config.yaml
num_hidden_layers: 19
hidden_size: 128
num_attention_heads: 4
num_key_value_heads: 4
head_dim: 32
intermediate_size: 512
vocab_size: 1024
hidden_act: "quick_gelu"
norm: "layernorm"
norm_place: "pre"
norm_eps: 1e-05
positions: "learned"
qk_norm: false
attn_scale: 0.177
bias: "all"
tie_word_embeddings: true
parallel_block: true
init: "normal"
init_std_qkv: 0.0562
init_std_o: 0.0697
init_std_up: 0.0804
init_std_down: 0.0804
optimizer: "soap_variant"
learning_rate: 0.00671
weight_decay: 0.0
lr_head: 0.00719
max_grad_norm: 1.0
warmup_steps: 200
schedule: "wsd"
decay_fraction: 1.0
decay_shape: "linear"
final_lr_fraction: 0.0
batch_tokens: [32768, 65536, 131072]
max_seq_len: 1024
doc_mask: true
train_tokens: 283700000
max_steps: 4575
dataset: "wikipedia_en"
Each number is 128 + 32 x the weight over its row's rms, rounded and kept within 0 to 255. Layers, rows and columns count from 0. Numbers have three digits each. The size before them is the row's rms in percent of the matrix's.

# up: layer 16 MLP up, 512x128, rms 0.0805, rows 152-251, columns 0-63
# down: layer 16 MLP down (transposed), 512x128, rms 0.0803, rows 152-251, columns 0-63
up152 101:096118163094160098068122162144163146106144127163134111143129132125088131202199113141093177075074128119141170167127184118160135128096157111119158160121119158162166095101192110171118172115150155
down152 105:122184130144128132157119081088094122158096195120176136174220116140114140116080111148147141139137131080134160089171073126090165055134157140106128135119127068141136123132099167080112133100135094
up153 105:091115112143163094071148134143093100131167097113181149139201208123157156151060155174103188149147208162148116068119120107150108190088108147118121122129131125170173146143182138110107173077182127
down153 100:115123125097068117160141136139146151108084100181151102110075097213090144128132136149142149129157164125130169129131117190154107197132102072167129107136150193130139121126063164149177119174078070
up154 099:186118108147148124133144194141138081077165084141160102148172088132118155172106175112133123155231141135124099148142131133168167077135131104160128069148080178192154158111103111121117144131112171
down154 091:076160041105151100064130118135116186191112103109077162141165177097139094141149085074131152129097077139162172105144167129149126109080112056099145092165101084120149093073156146128104167131146157
up155 096:116133153083142123111179134133140163077162167164125105107174099076141168111154178122156133129126104146105047116162130074163126182153147040098186175107013136144190084174117108118152078156096161
down155 103:055118171136142120177093160148068137101132117144158108112153106119118090145101057076090085150208157132120149113122065197176131142146153171137147092085163134130142086206101132083111103134159083
up156 096:186119100096162201124154153161156178164115132170139113080175103177187127136151123045121152126091162155141134130120160100079115138097163142125146164174074147134179106083154070154087193125111183
down156 091:166095139099142131204111133124154066108148106125087120058156153142151172139157140110154144188110115098150086183105116120133146107156153102105113128160100083116131140129072165114122163144159157
up157 104:107128087106177138194123190146114060151121183108097051115106123113119139132107079074174187136139078167113156119081144097138090121119129124152109119143146124173128179109167154167131166127162068
down157 107:120159127119084140213118121127077147111119148163154082178116152119126072076166117104127142140130146142140138145126100104193150154157081103120144159118080069141129073121134113124134126135116141
up158 100:097037134083155109139119129173127134117102106129141124095109104142108102110087122030157155124065165136145166083082104123097179120136106103115140103149052082120124086123161113099098136133137147
down158 094:143176171147117112096111137084119190139103113170129117082140130109132144085077121150105162134140172134156046179103171087128136123022125090107122111100127104119107130101114105148138133076132152
up159 097:088141115102099135137087072123119106121116104127143169113170175154092160139116133129101085155153140162160100121117118144139075168177108119137149069097081101159136128134100113132160139083116138
down159 104:158109087142122122173124125149088078139071099171139058123189163180133133102188183071102153151116162174138138138069127097132094091066148056107135130167152138137104181114081131107182064161172108
up160 097:097153128075160066151118197161132062161112092096156098101126120139192104142140179144171078160058158092127127108149106130137123193090156138095095092151123097120129119071139180094123120126108116
down160 099:105124165141133107139195148164110176160130165176092065124174183138140147167186072121133159107136046111139159138088160149100089127055119172151182174124127076154135098145126149099135150054088107
up161 098:089149135109164089071164139102095108140103099198198160057091048096113136106140074068108143152178084135147104095139129108152078127134115137127127148153134111178091149081159152131111148125082154
down161 102:115117102130067107098154126136151159085174160102138083216095174166175153115199104126112129169081135138156062134110165096089160122102129111095097134149132155159203123146103115145152128108153168
up162 106:112116156109135109107152130103137094118130087205139126150117131164126089109135179154108121128150142135061083098194173138098165175115145156161118095147135166142141082091113168188126144185119117
down162 091:097139086132116145103089097165090122120100108088095080083214147127112188090162094140105156175106152118139167132102142072150093117128122153164107167093094140113118090183137069057168184163116122
up163 101:081115144075115163144122112144060164150125081118130146125110119160152131171132163147142138133138172098114141142109103130121151094128106168108193076150143134179120127103108100225081115132113153
down163 105:099178170109156103130172162129102119102073080173128128149130107094149111135090137096146103070154100088197166105127098139150140176077141097062142148053079165155139110141130152115141113133110129
up164 092:182146129119087183133050107113147087134137115090078129145121126114102153185124222089090150112121145129165170125167136137051135121121146149173154153151163186109116142136087159147172125179153045
down164 091:120160159178119125136076167105166100126133129160137137139139164112131098066197091150119179208138117200140116107146100116162121137149077068098128140126109155117056170092095076142153123135164118
up165 104:113081139075128106147072155111126156087104125092148134106134175088127106121118072099139159134078082158126157055152125108088117159089102160110132090074174089200156121164129116155080099176109179
down165 108:094096116173168054063133130153140132106158159104127124115126117101165131152100141141097097168143129152130140135192050129112096112173159147090147152102168097167054143058091093085099154118171081
up166 094:146190065121082140121110113094111115154119071114135207159095133103147126085084108077144140153128087101112058172120096116098159087179134076158213137122107174166140105069080109168154109101130128
down166 096:105101180145111168110154137205119166104139130095117104137131088143148244161158159166123134122115172081172144148138110141182143142066096137105116120165165127081153099090098085129113166140087139
up167 096:115079050159190079144122086125103119131105093092119106055103125125163119128108103115125053148097157120090080070139114079101096123141109102160149075107138145142094092137119071116115142124120113
down167 092:096083184092102106127107097201121095132127167139125124105129076113167082063148129163167111153112124148135137109154147148085140107111076129138082077104181077111144094052162177121130095107118085
up168 105:149114083160137120190134115142167150121083141156111111133183161154159156150122165201128094130077161095108107142102125111131177204170168129133149152121156187143164142127183143073077184094170126
down168 108:137147057106078086073144122106132086123110171123110145154162098137114153125161126120074089134134149057086146197179047163122094126164137167117104153184128098136111072107119103063140127100139132
up169 107:094118182056188141128143197165172185169156157134126084153179166111130116124204094156152179141141133139119164130101160084194118149128156123132138084169094133132105191162144051139131132115176146
down169 098:108131090137057070087160122142087140112096108085106169073134103126142082104164137158090149144101110140060129162119141151098168147115166066141127130163072129089096112106153178145143094175121188
up170 102:080161166111214075113165132129199187128138138169085181070137186101098136090087113189107120140147084128148087132151176140090157137171137101145147099116124137151108131123176194156178168169090156
down170 098:112149070163108106104138124084125118136106140106177160118096124133180177111108182131172113071117153141110086175125159186150117173127147147031131122142182167086170075115053127113096152086072066
up171 103:134161054137119115136173129105121147098123097126082132147078148140135112084141190124096138064128102155112118124109129118094132198107159106125128151135111126154116051123168116111081168176155128
down171 109:127142131106050114096125089112110127131099106118128116153095164153107149107160121140157160105126140099126135153147122168062185143127104090152086117140157087081137171102095124183089123102105065
up172 101:086166139106255095140128158139121157137102084121166175122126073110125098134112113175111162057138139132150129107103124118123110107105169183084163083110104113134096128135111069151185175180155105
down172 097:154086124072137184178126145150094149126169142138169118106119104134178165131134152111136104107108146115141170124158185156081173114122120112095129137140192172148123182255152154149118109125144176
up173 105:115118112197163154117120160079175145074162136141111178095118127113152076163166170198157160103144155114109101182161170097125164097164093120135088166085112125085103184064127140132093163111110121
down173 099:076119111163114110118165187145108107168084204164157128166124155111116193148182146143123137143112111153074124119093111126079096162112108200174163123121138100182174125140104097129166105096057086
up174 101:171128131129138148126189153098172120134094095157168172101146133146137104137143062107090128140095170109172159117139156131136167132174091124123202165146150083174130114182132097117119142093127163
down174 102:148142166139133119120104073155074153114116099134145135173152182125111083121152121149139146108170070161135069068177120120131133137101129090168121138134082147118193080072166092187224171145214073
up175 101:100084086110121136142176142142174125178108079146123180100060159125099134103143092130139200144136085141113137080069057133180124127110141111181072128154155132135162139130116050134170117155140073
down175 096:050094156140181113133132116143137154150102116140151095164188114137128160106152094161136206152174120120156108102114142128139157132138151168138088111132115138160059112167092137131166156185120150
up176 107:107135117074107137166106119129160159148124144189195104195106177123072108098162125149112143117099133130085113057119185121124132163145088161112092141103080114114211106108192050123140112124146116
down176 108:084156134138071110056158060178073000140106097108182127125078073118133160138155152141101095126149127128108139152128136107143146138147082132165150165158114125128124115176131168092147103083137150
up177 104:108123098164153172163108171101155118153130137130087104140121129154094059109091129170185132173149098112085125063098144186063169142121119120085171136124143114174095161170160126087147158085195128
down177 098:127102158180118135117194113106126095143124160132073152185101146159148108173141115167136101147128101142120206145127178148176123177162101135103141122129146073126067122135102134153061114150116162
up178 097:082127124125144170131163150178147111158114149136123088095125105141150118117165223152157157128119124170143137129152143044077106175115129144103163135134185093082122169155145148136115182169190143
down178 097:131126095103144137098175089096131102167160099176137115120132179148176144127118110151133127165136135164145135124093084116123044139091107127087159196120144127153177139145140086097128137094103155
up179 110:172102139111156133175135101102111142132094122175129150087139164128169157172080063178161139119086119104165070121128188134127152168154103138157115148126113146170139107144151106119100104165134096
down179 102:137163132123110170121152155131101165101162123147152097153128133122170060133078080138153125119125130196122137119161168140092087163127085168134165077122193120179056119132131143151157141161167179
up180 097:120169133174143129106104114137129133102135082134132105078150083140111124089134119131133186125128177122149072078096156116133144181167113164140094119116122163212115230067121097147166105119073178
down180 097:109057156087173106108141075126079097163121162133131114172174127106132069101159151178170111177144133113093210148114114148128103119077184169157128144100167079068128165166184143129094106098086079
up181 101:125077066128157108140104106128165114042169141143116112080102185077156114111185132173143183156193141138159061166158177127111137133108133159147149125130118089123127141106140156176193142172160123
down181 101:205109155108102111094138111108187094145118090138202148135085096164148191124148140140163094072181081087149114162081115073135181127125115134102071186153096157154153092139068095159129118116117157
up182 097:138123140096125149120142097147113202129097115122154149158126126122128112123136136101130173138141141137116139059115118124132119111175073126181182068095150127113169171122145120172071103186178202
down182 101:158133098130074135162112082145143066232138145117138159127125094113114114160150162080156116101083127173170146144068139186114116070081136095115120094136149188129152090163139083136167091120115119
up183 108:106128094098099076103094104133191135127145186173115111066093184086145100177147131118155137061144167059178088134141134134171177158149171086150125030119128122116135124141170082119184155109135131
down183 107:079102099093089110082074124171176091171149148141148109073101191124123115145112183131165107180115124124153038163165187131078125109090088115105130151107095138103189120092155096136159100188115102
up184 102:127132172103156105149091074116146133169088154122076176133143148053084164201132157137099121139110112171107110091226162104158080158125126105140139107088109095087138185149129082139136127140123116
down184 102:109114104161145147109163157174171151078137162136130115107190111140128103103109125154207141133160081084145186133104104119126119095119183086174161078117148114176069150158121102123104130178134155
up185 096:132133119128120129144148136181139137082190121083105172155126078126191128103105085124101189073112097068125097146179135089147131063191133100134142071204112128147097080045163078141109112148099135
down185 097:135161091155080093081112116148117128180083087189121120180118130140121098132157103115132105109078183191081105114140158156145126133139138097086156157096140119153115129137095177104145215104109154
up186 099:085148175064113149081080097118106106152065169110180144131154115110098068098128116106112105104143132079143135112108175117138195141173151071104132164103185173140170110102145099150126141095188125
down186 096:151127198105071172176152049144090103118172148170139135134108115178155141141134185158127182122153150128120093122144146127206127136113070179130146176120128085131116110144112166148093115127075127
up187 103:117123115153142114109112116097107121156128125138112156199114103145131132117153109104191203147156115097173134127151131148117153093112131123170146091121148150141124115183183153103073185117135164
down187 103:138150102093157142110148118122204088160049127171100160154123153141131132137083110115121158080150149165060093135109128135036093170173154128152127083210066109111086130110173122131163168134109132
up188 102:101052113123134130139172089154169158166102121139138149064133088148170111123133107145191148131093114116181053136112140150134179148077144071114123098149149121101123181089167106170131141156164134
down188 110:101132140127053148098110141097105136167114126114154093169180098088126092125069084123147104187111174183155135116122141196127110096170078137165167163130158124169161103142102117154079094139103104
up189 098:118086079104198114184135175080164163080127111129110162161143105137143115160132163154152163098116163101114151189116160118143125191064167121114132140101148178176133177176105110150092169169132134
down189 096:164100166153196123067173100140100125105153142161198085219093069068141134114127108116128169094162185160110069109124147138223120128156137123095111056141063127149113134084149151157142164100130129
up190 098:107156104165123124119097093111158105088154135124170108191183082080135114180076160127094174159113122069148091130155148125108152122152147133082091136125154153144098127124084087119112141146098095
down190 101:171174144136082099110137149123088163153079120103112123140155103146158103109066057143106144125122077122081172104130135083101075171068121171098115117098102054113124106139136135126166092117108139
up191 102:090131151164168125189091177113150164180167177105182121120121088176212117129123138106100147166156097120133094118115177172152115084098136174115140166159164135114166094144194186096122140112162144
down191 100:136140024103116104119178107137110118109096119129127134173135140137088082071126106071143107128128169175105118097136161183118094169123152108076114069166087118125089166100133093139147102101081152
up192 097:134126084148146044154152148097138174056131094146147074163138125088081150131103140094065170144121116090146152150083152123147174119114140102088141085098143074142137130122083141114122112108138146
down192 101:119140124121066094157117092140130162067194143187124155061166112153101114090127122120145160143131149100131116112150152158069121132115142125114032158152125130123092088111183116176068058154151144
up193 098:100116076169124095139141114085104126118152133116146145105061122095160125125115128209091203105092202148131158108106193119096153066132159128159153135103138164104112056141080128143125154129138105
down193 096:090118188126132125149110175200118163105158141144126159094126125183156098106031123062117140139149154089099115116121126145068097183103093089053128081153109142137144170137182119124097161134130090
up194 101:137113140072179104089154103070106107064114086153136150092155142141152102148185113131135159101109070150141091145134136180121124109089140164140154101127185146140123125127131102147132138096136162
down194 102:118133127081083141168069127100141059190140121151112121074149116109134176140094174109187124153123118141157164105172174167113077170118126220129139089164105135104126079163103159107136165121149154
up195 097:101153172145085096165176152144117142165072119160167144169098114102105186100129101118167155077162130114147085152148168108169108127154090017167134142107139177139164091150173157173079107119162197
down195 089:108096111141169084120130153106138076080091112111111165125126098170132188176126108133132140072121163153139135091103139008129091077110189127154127111152141123173077162137115142144177160143092078
up196 097:117098161177110110076122136097094129185100115155108124137159165080164131106075182110097054132107149132112105147150143110165130087118100132215125144077192150221062168077120101148150151155089107
down196 102:190138108048175070184103146126129090133097100127150109115138127133144107140116130149151122138117105137134072127123152155159166081129115106108179079153113079167123086140117150111116146076168134
up197 101:126129100135152148103122139096149141125164157141092115134135135135161117136143117111158061119090166126076057154159114076147161156193096128124146181110169086142119131130140106100139141136081153
down197 105:101149169135130114123091143114129122118095147119191122147129156194085096123101101116052167128137109130092153158073147088106123154123108135132099140174054151100115169165101106151120130109161076
up198 100:149121154100122112099131176100175106126155150151151061091132165170114136123147080140131104146089129115153101099118149185070211153110099105151118151128138105153103121130171094100140116154109174
down198 109:090169122122123148146074125100123142096170094069147102080158130118073092092091113150149133104151138138119109150101101123126152087121107175127130185115154143117115120060141121154141130120141133
up199 104:159095136127200194170101108127185150160185143089103158141166148058153103114149143107114156133096194197180147113111108124139177151115099184098115061122167090164110115178132158110127187146162180
down199 094:089075110094100088137187105162114152200098195096096109128134093103110110124073073099204153157146146095152125096192146143152165121063143158153147172099154134092128115147126101117102136117097081
up200 100:151077092085139124077106149088069102119078078094108091106102095162189156139124103077072085101096139102125119101169154127115102127072058108141117107092135105118094167115162074090104140139113136
down200 103:112088152135162100153127148163154147122230187146080202151106110089110110126108148199135170154118128106098114177147127122134156117112190143075166105117086145118115144135138131150141129094143154
up201 100:089068154094125062158136111152059136157106050170150154105120121131097110126106148153136111135118173114132129131128141105095173086114088110090137150086074094115123044120103063119144119144117110
down201 099:169195097172139145069010138083087155070125150095114109102116118139125115105111177102133166166106088113192134083151105123205139170158137164112150149129112123093128131126132153097169167124128150
up202 101:160141139170160144094197147101171124166109135162126129170160129182112163170152131140160159156085120126128116137102196116085164132170149136115094116163120179143135078092163174117094137104090185
down202 102:097089122153159084117085098132125113121144100048167118161088106082105133115067155133139085100149164174141116153153067133148133117141129095180068091073131059062098102129102136107152115141120080
up203 100:121090128110106161142101125099156145114163109169145125139149110134177200172163123099126168157127114084127151115125141211191140140107071105071109200121163089124128115138109129092126094114176186
down203 096:111167120151086150119129108137127109134103148156113124126100123196065118106105090109132104111108178177144124123122090101132115138100181159213121116104094179098123196077139105150168141079061132
up204 097:155149106181172116164133115146105177140111091117062151056117121111161088131101106146113155154130150120101091140027153114152104146115153123175112148093137148133130107097104158128161185174052109
down204 111:098158141107144158168129093145174116182181138063109131153101137120073151143112083125042092123135147144240119088087133136145101108111142081136115146104117125122158143136113089128137121119120183
up205 107:082116153166151143093126164132103138081184182130109150086171084122193161084097076110115159156036138118104094147091106082094078088097062120155125153118112129142108098062147116062143144117122086
down205 112:160126128078169096147195060141156114150107146160089118162172151177095110094150129137190132113118129097168122134145154108132132154142089112102100080194106171082150146120103116173087190182123138
up206 108:176148110096114156193148145123090180069119110150131130129124087130171188163160110116152178172115099182059095131153163102192174106114108130128156110149118098153157171168125083140128070111095117
down206 102:162177098129146124049163132099118156150094153152127140075135064076032144119133103155188068121168103107138113115113144220141164144114134068132137109126114171106129082112123137098131116079129113
up207 102:134150159130204173120143097164154158120129156117116161173152105159136088137166130200126155153074111098142134124116188067136127118161147103109107138097153149196133099123109113116115113148122158
down207 083:126079107148147139153147147140055133143072155130137154079148081136186067111101146140131138115115124119127151089147144131101095130084107177071076092140139153139118163102098112141088210104148135
up208 100:125107168088121118100160127107153133128172090057182157128099136142090147057109133173097175090192112123145096139137125117155104147151092085176090141173046104151124100136086102134136121153199135
down208 105:098116130102113159135126076123129057144216141144086157099137110090139139120177136139173142184107089129076148084091130143170183128116129127116119133154136180170152139124225106086080097103127161
up209 102:127106157096173134140132109112126125101085115114116124134113134084159103069166100137141121158125040088147196104128116084071132137154072151146144120168187139094167043099111176120096117145092096
down209 081:186081101109223114138140082109118135119080143157111083075135157100144120112124080198174098074119089103126186102147095133104112133145130119120162145152162122035129200090166150124143102133111131
up210 089:120124078199118122141026166084139131161096086175104166122124161166100113143134174102176158139191144087160189107085142129114153134096168173124130131148173117180165110107056085146161165090124164
down210 099:104159109129079098129188085161082094143132180124180158166146130062114159131124058103061117127068089117137109145164145137131133154178096020122123124099068106109066126174136160120126169091112146
up211 095:148143113094114160122158122156147116050214095139115147156092101115142143098155147142134098104101110103113104151115136104154158116127171101189066066177098175170170107112110147127093140121098141
down211 100:180140067094136085138132049094153095131158172096125135120090164100183158112153083105120220116081154133143139174128132143135063116140196165121185058138157119102157153159175101095187128119133136
up212 093:087149080175128116112071145148151087117122132178116133173184163100105144168164092142180116117138161138125140130125181119067133079120048102124125135111143105178097132067139167156143101072166120
down212 094:169137150145126127153162116164162109177138115186113117151106113132141046149106141165173141143203125153067041139098075104147168113176147127080063126118162141133171137130087140141123082162206097
up213 101:141110176095133098123126112161101141161175188200118100150120111142176189172079150146081187131169075117132074143183136109154153093161131132141096136123145153081166112139182134155137175129112102
down213 095:155089144104104091081116083086098086139140123142131104106148137159123051117176090125160098129114124124135122097054093088076173091151109176130148132107150164174169145101108154059121109126140134
up214 091:187091140123101123122162193119105143132159115082132146142164104153058137110131156104091083147084138112149151152118135047088145135119115097126168083133059118091057140124115078136152099140152170
down214 100:089151098134112129074139184119124117168099116119112152140098152077100140154141039159071155117106102131113115124094066111209109113103079192145131104150180143130185154096116114142100143112088201
up215 101:092212099089089100130092111117134160111119139179130164167137070091084074094115109072131099107128149044097156162118112080138118161105058055107140133120139129110110080104071158116153148137131163
down215 096:161087119135134123144184124154081159151032150126084107133153090143121190147065093142104111143145085088108123112135112127122147181169082167136104133142113123156099136146136145104098152085125095
up216 099:126130128056164066156129130113124136152084110081100130089158134122100122084128184117138105154109158151118175089119174095134145167117181113155124088111156146102115102144109089069134181191184147
down216 099:189160088099197115096114093126126101107145140142114157154105115160127086095041135083194138135155122089088146181111131135165102117097104116100105096097100137122114120145102094162124121132098121
up217 101:125113166092166124145066136136132138139104098101135111063100067104089106113148142128121123116061095108112106160085125110099130093138132132149096056134122102125103145128165114148098144143092117
down217 096:161149121143169151165141124104139149116100135124195102142130158101104205157120092127155139119168100124116166117109129132122153143135145116126170134129130143150172103109160053157107138124100102
up218 110:160107167177114067193147109120085128108115130093157123114123137098117157153172120096205126103158129131133036090158110096121137109140138168157164099127178120088130146108122111162132170086119190
down218 111:124076164159088117118121152152042119112132171136112072087073175125177099198136102146196152103126148169115126100176080094162150055182116134193139101136136086119149108072137098146122107148150155
up219 093:129131104134137120096165122084154081162150147045180125145148117185122221155119127121128185118126099164117082160140138117098141087066126205141115122154107157095092109129145110157119166112077141
down219 095:113100123134175132084139142119066074128140172135075150155173156024145085105163166143121110145152152110110107139198122137086126085104101074110102117088129078127087127172130148097102110149193127
up220 096:165132126105093132109137091110138156137135141089064160117100136136105091119106124129136105151119076059137096133163047088150150128165097182124165099113076113162167137179092156177099123117084127
down220 102:124137144092163094154152118219106077112140145131122119124159076118136143155175103117076174125077108106089131089124152160094138118210113156117125185212128162054078136142123080138160087149213108
up221 098:137073062130137056124137109207125091129155121095151184149161127117096167115144106215116119145148126138147145071138126121117177161113138094098116108094120107178171129126109149127155144065067190
down221 102:143141166146070112105067131133108184093100120115104108101148129112123173156156107115195126126162137095165162098128159139128084113119109197117144161117146138159119142096191113121095106115112183
up222 102:136125195084159109128102147140132175152123150098140195165138105141127123131134157151088124180161166168085118107102121135074144046114129111108106135159147172135103078170230123115097113152110132
down222 095:098094096159167067140111148126117128057140136113147104050099138095111122142102141150173122113088068137124170114195119154183162139162151140091122155155069100221165135078099114154153124141146059
up223 101:110142105127163118109111130103155223094110139133098114165071154144147131089130148137130169125089168160163089139105165128169159142097117116110176136119130172159135154128157163145078125141119123
down223 092:127171134138188145111106121162124084183186102131169120105176125158087075141157097151181156127159096128116147102141077150171120121130106097196140158093085108120083133187103156078116173138175140
up224 104:109116091131142136135115103111148217184102121134140149153109127186125145157129156135122172114126164149101142125083101156086129090082099129151149108145175112143179093080179085114076117166159134
down224 102:091154208051139146113133116055112139152134167114161168148133105131097145177185129138136122126068133146116092119116116104161112125159116134133116164084164109098107076185083127148132116043179162
up225 095:156126114078046186064121135107098146142111129157094166131123084128138125141146117169142096177164146152176102122073110123146080123091137113108125117170172097166111107112157120146132161173196103
down225 101:119091093145160116131183133090108139090090118114151077065084129120213103104199130105112126132086149149133132118095180087103092111138089128141135125131069071107091130133171111058133149136153089
up226 104:155133166126130170119185128161155113135134140149140086106203120105143152088117131106098154087133116106130137078202162074089146032205111127104121137108144125208111148157120094158129137102144199
down226 106:181112137149154113095163102101122121096117101119189142115153163096146143172118121125102079130143169146129134135093120119123087211053157161154151121142142045101135145138151049097141131162121076
up227 098:105151121098081131163123176102117113141093139159137121055158135134111147157147172184117121184117081108102123151145085139128131143089137104148157137149129142099070117126110085124158117093076115
down227 100:129143100169170104096130170092192145109126121162116154187159163120161104136067119103132127059144171127148164104137138093179169131153113137076121137128122090081079105103139159159169129171175104
up228 097:077089121202109184149167073060154074149141159138152149109127176175122106170158149118097170140098145161159130163152088101089116136126120118180136071120158128105184145143127112149150126140119117
down228 100:122149129139142133137153110140067095145126194139143168158111131106135125122169141173086118102114143162159163175113108164110117147103105156144125120212073069121112149169152160124128139119149072
up229 094:119074170114119178210168120117183106141165068104186141155139133119129097118133127130156154129147076095110145172129146111132129093089120131149240115138146160120154142137140088156149168079111139
down229 088:130182115097127114117126112113102161092015141095053102083084119150134135168133161125083092119090123120139083142127120096077127156067173154085110100124112144129115118132131089110075092179116148
up230 099:113141137132133177142060090140086095106125077089175161168148170160123168088124133133151139107126159125100142113130140201134123061107133166133148098155150122086108114129141103123166127161109080
down230 095:185142153161198139112185110102204182134120138121184119116124107161094153143155102157133094184061142100118115182146123168091136188147183138146136188110173110163161156145167104142110117108139129
up231 096:111102086154175082111134120128093108124078122129152138105132113117147144182134143087196075117074140115161103144167123106128098125123108114143109052114073145152139095124192142158126127144179123
down231 091:159154152118125112149073143132116134160138130083111067091104159151061116099157162140122130128134102165105095167130169066090123097149109138131080208158110112146107143102124112033145125105041098
up232 097:157142109121180087152082096115111122102082126092172141150146112094142019128122101083119090148111199132121164093109124157117099109121145175073148119065080117166110093092094081112072099152135148
down232 093:157096078108169097095128152150187184085145126176180137072128119113168135041091140158133142096113145149147140186084140119167130111150119175127169159202150124136141124199103130105165156100096108
up233 098:129103171133108092147095112077084160124125104212161084180172105166152161149127118111129069156113134149060089106157152126113193181189078132162133196096087165111167146068140128114106116161063127
down233 100:149135146163053116071198140156142085147100130087094138055130071210162190130124146103125180088103147112138157175169125110067130106144147151137113117168151144105079122138160158169156149065098090
up234 100:089186109162147163082118177073143165113088119156185105141087172143103117175145138097132129134126138130165115075099148116165172123150111102090140179176113159151139121101144149161128161172133118
down234 107:123109092118131121163098167158179116128124098082080077092060131097177073116067137131113144162117108188105114124185087138143111114121165125148072172152145153153096087111167104088115104074144122
up235 103:120124084149113117013056167082224145120155146137139192144109123091099111111104183143160084146196110119120115163145125134097110092154176154148124139119114134138138134107138165129140130192146101
down235 107:125158126130089125126175130176111154146141093146086033161130107125156126107115088116181095141083144255111132067102140107097142151105140120111112147102073122193098125114106121100139099110099152
up236 106:168138118141160076120102078121181150133093162181133130106144115160120138106203158112127132169149135185151113082102120116181146183088137144117154083106088155095099136171133126108131139132161180
down236 109:064110171152120125155056211178111107109066143137137166097090165142192094097093178105101095139139076106127147149152125086131157135201127112108184128167149133161087101068123139162093180136144116
up237 098:187158092144115124139121109113148107178102101100166115074119100102055124143196171106158094143158111121109100124098157142176120115117104086084109135137143064130072136048135108074084114142072089
down237 099:062133175093088118111156091119128090165160127161111102122128118160146119070098131133111093155162165069080108113184134118145117209124213100134163120121138115197185117091130102148156121068151112
up238 099:129166146125177130133104117117136124120053148104051133121144136150077122177139148109147125115110077148132180133188161131060151149152094125066127103116143156151090155105115088091106171157133148
down238 096:128149093128128112124172151137137159094186140092204105104099072057095140115105142136150085139190177080143081106134111110130122150168173169152132159152074099103132105163168107154125084103135175
up239 093:112105120163070120103165149123078169118148151128141135168143137045143169161150136123180156137138091150175139091091139095114125205154082121091143158066147173117107143141115083148167118146082033
down239 097:129118166118195098112100080064129054142110143181161148149123098141121149183168095137112075103107087115118197132127126213075111106125150148140086109145163162132139107104133142147129191097147095
up240 105:127063135145143073077105181114152147163090088142099143110129132186092122188161120199121104133148078115158136141191131082156101143094091122150117152135118117142146190084170129143093130105132166
down240 105:143127129169107113131122108115105148131144098100128113163167133122111082166075155158130137090120140145148147129120175127171185096167110210171146097118184113105133167115137152140189167084185155
up241 092:085032104119107139092132135125157152138180090091169110117090103098108149122135131120155131079055129143129172137104146132121145105159146144164127109220120113186118135168122089100140149185165116
down241 103:060128158138111223151130126125105110123051195158105161095167161126188090137131126146090148101107108108104150077087142103146176138090154123074152132140105132166183180137163108097150100091162128
up242 101:130206116181154130159127153160149110133132150124135152183155085072160152146187187087089130125104129181116127112151122105130174109118167079178197169110165099165085123109103132091089158133155067
down242 092:180081182097079132110211054125150113175164145083098106134123160163162096134125053077175138131143092157150114122105119128170108151116117192128104148088139149147175079112111128155173170162098170
up243 105:119095164170146134127195156076107188052126141117090206160143140130142122130105087126129104115056130167081139110101116107128099128146167122138121140166154165134114102076154132055111140102071106
down243 112:119101088075111166190125154140151131143110120097087149127109145178165171137122055114095107123145148137148138103121121149120143082149162078079115128126184095162091133127140134108149084170131138
up244 096:155146153124146169107105155126157168099131069144103136066155122165177131105111135116181150065146101086104100066170104115140113172165073146083134086120156126133077104093145124128094130125107150
down244 109:151078132122172084114169149100069123103134187147123136115094146134084139091114106110109184125107122065167148119134124071104172169081154132085096150121161106125084077112121073104050139144143168
up245 098:140145125125084133124134096210078108138127202135145148118093124182183098078139125166139125126162134204112146174143136066137125087163116082187125112155153090141093097170163134152180127099096149
down245 097:139139085068141132134130136132141117117121079160157116162080142152104128144131100104103142129107155140121102118168097151129110165112126153088056098090121161104062145136160058154039137098150129
up246 097:136125031169152162145121140104119139133161145112079078142186146083136121093103083155137139152207081114190119133138160153089140112079130090143108103081097164151166141093150163156114146150160144
down246 099:205171176099124192103129213144215128099035108132111133116159111137177147164071124178097155136118086082145101114137067120155107138142143135177156103147135126139133144173098139118077120132133109
up247 102:159119089115183121102098093123136133142147160112110131101231115113137092105108184107131065186120140168135100106075126125093131090129109094095149157170171116134106159099143145108135112147081118
down247 101:145179104094095115110155147159125159155198141127110129137106098098135153023165155153129100090151138119106149075166109172132162076114127169147152153115135129191158112126123108153114049126131143
up248 096:125130111054080080069087126077123171163128124128078156200146131114103160152155137147103105186174156099149128139125120177122094139167106158098133139172104082142192139063134134166137089126190120
down248 098:167122127099140123137132107149133092161152153187150068151133165153175173088136175160222128150100084111055100136112144141139201092169133136098174131106143173073127126140101191193144146171172097
up249 100:142125125144184116127125093085149099120111082096107130126057105139102090131135093104141130194062103121139152117119088109076220112088078133107143073110116139164107158082096165128152148114118150
down249 099:133144157126080154170115153119102139104151074097092173154139168159084118127130161121150112107114089213117062119110147092097080115122106121105202166137128172134129114156123132059128149138153151
up250 102:042136111111187116131123112133114148106109101097143085142151118177148146125147150134123099147095100178150139109162096130131154171103189132154150155027097167194142128119140164134139146133140148
down250 090:123143147131014109089102173078105160083111090140147181093141094147118071116139202184169168153169096117111124156107102122134165157143118118151165128196068105125114136148117124155132183147059142
up251 104:167141144101074082126079130133121088125125137097120187070107095077128126098070182063157159144108081152108119093160090201112114064105145163117154104098099109134172092105126135154099111095162131
down251 102:139196078113146152132131165145114146154121067190149155118109055181131100140135131086082150096183155099198118125068132099063118223103147156141166102160136161126148127086148173105137116192101118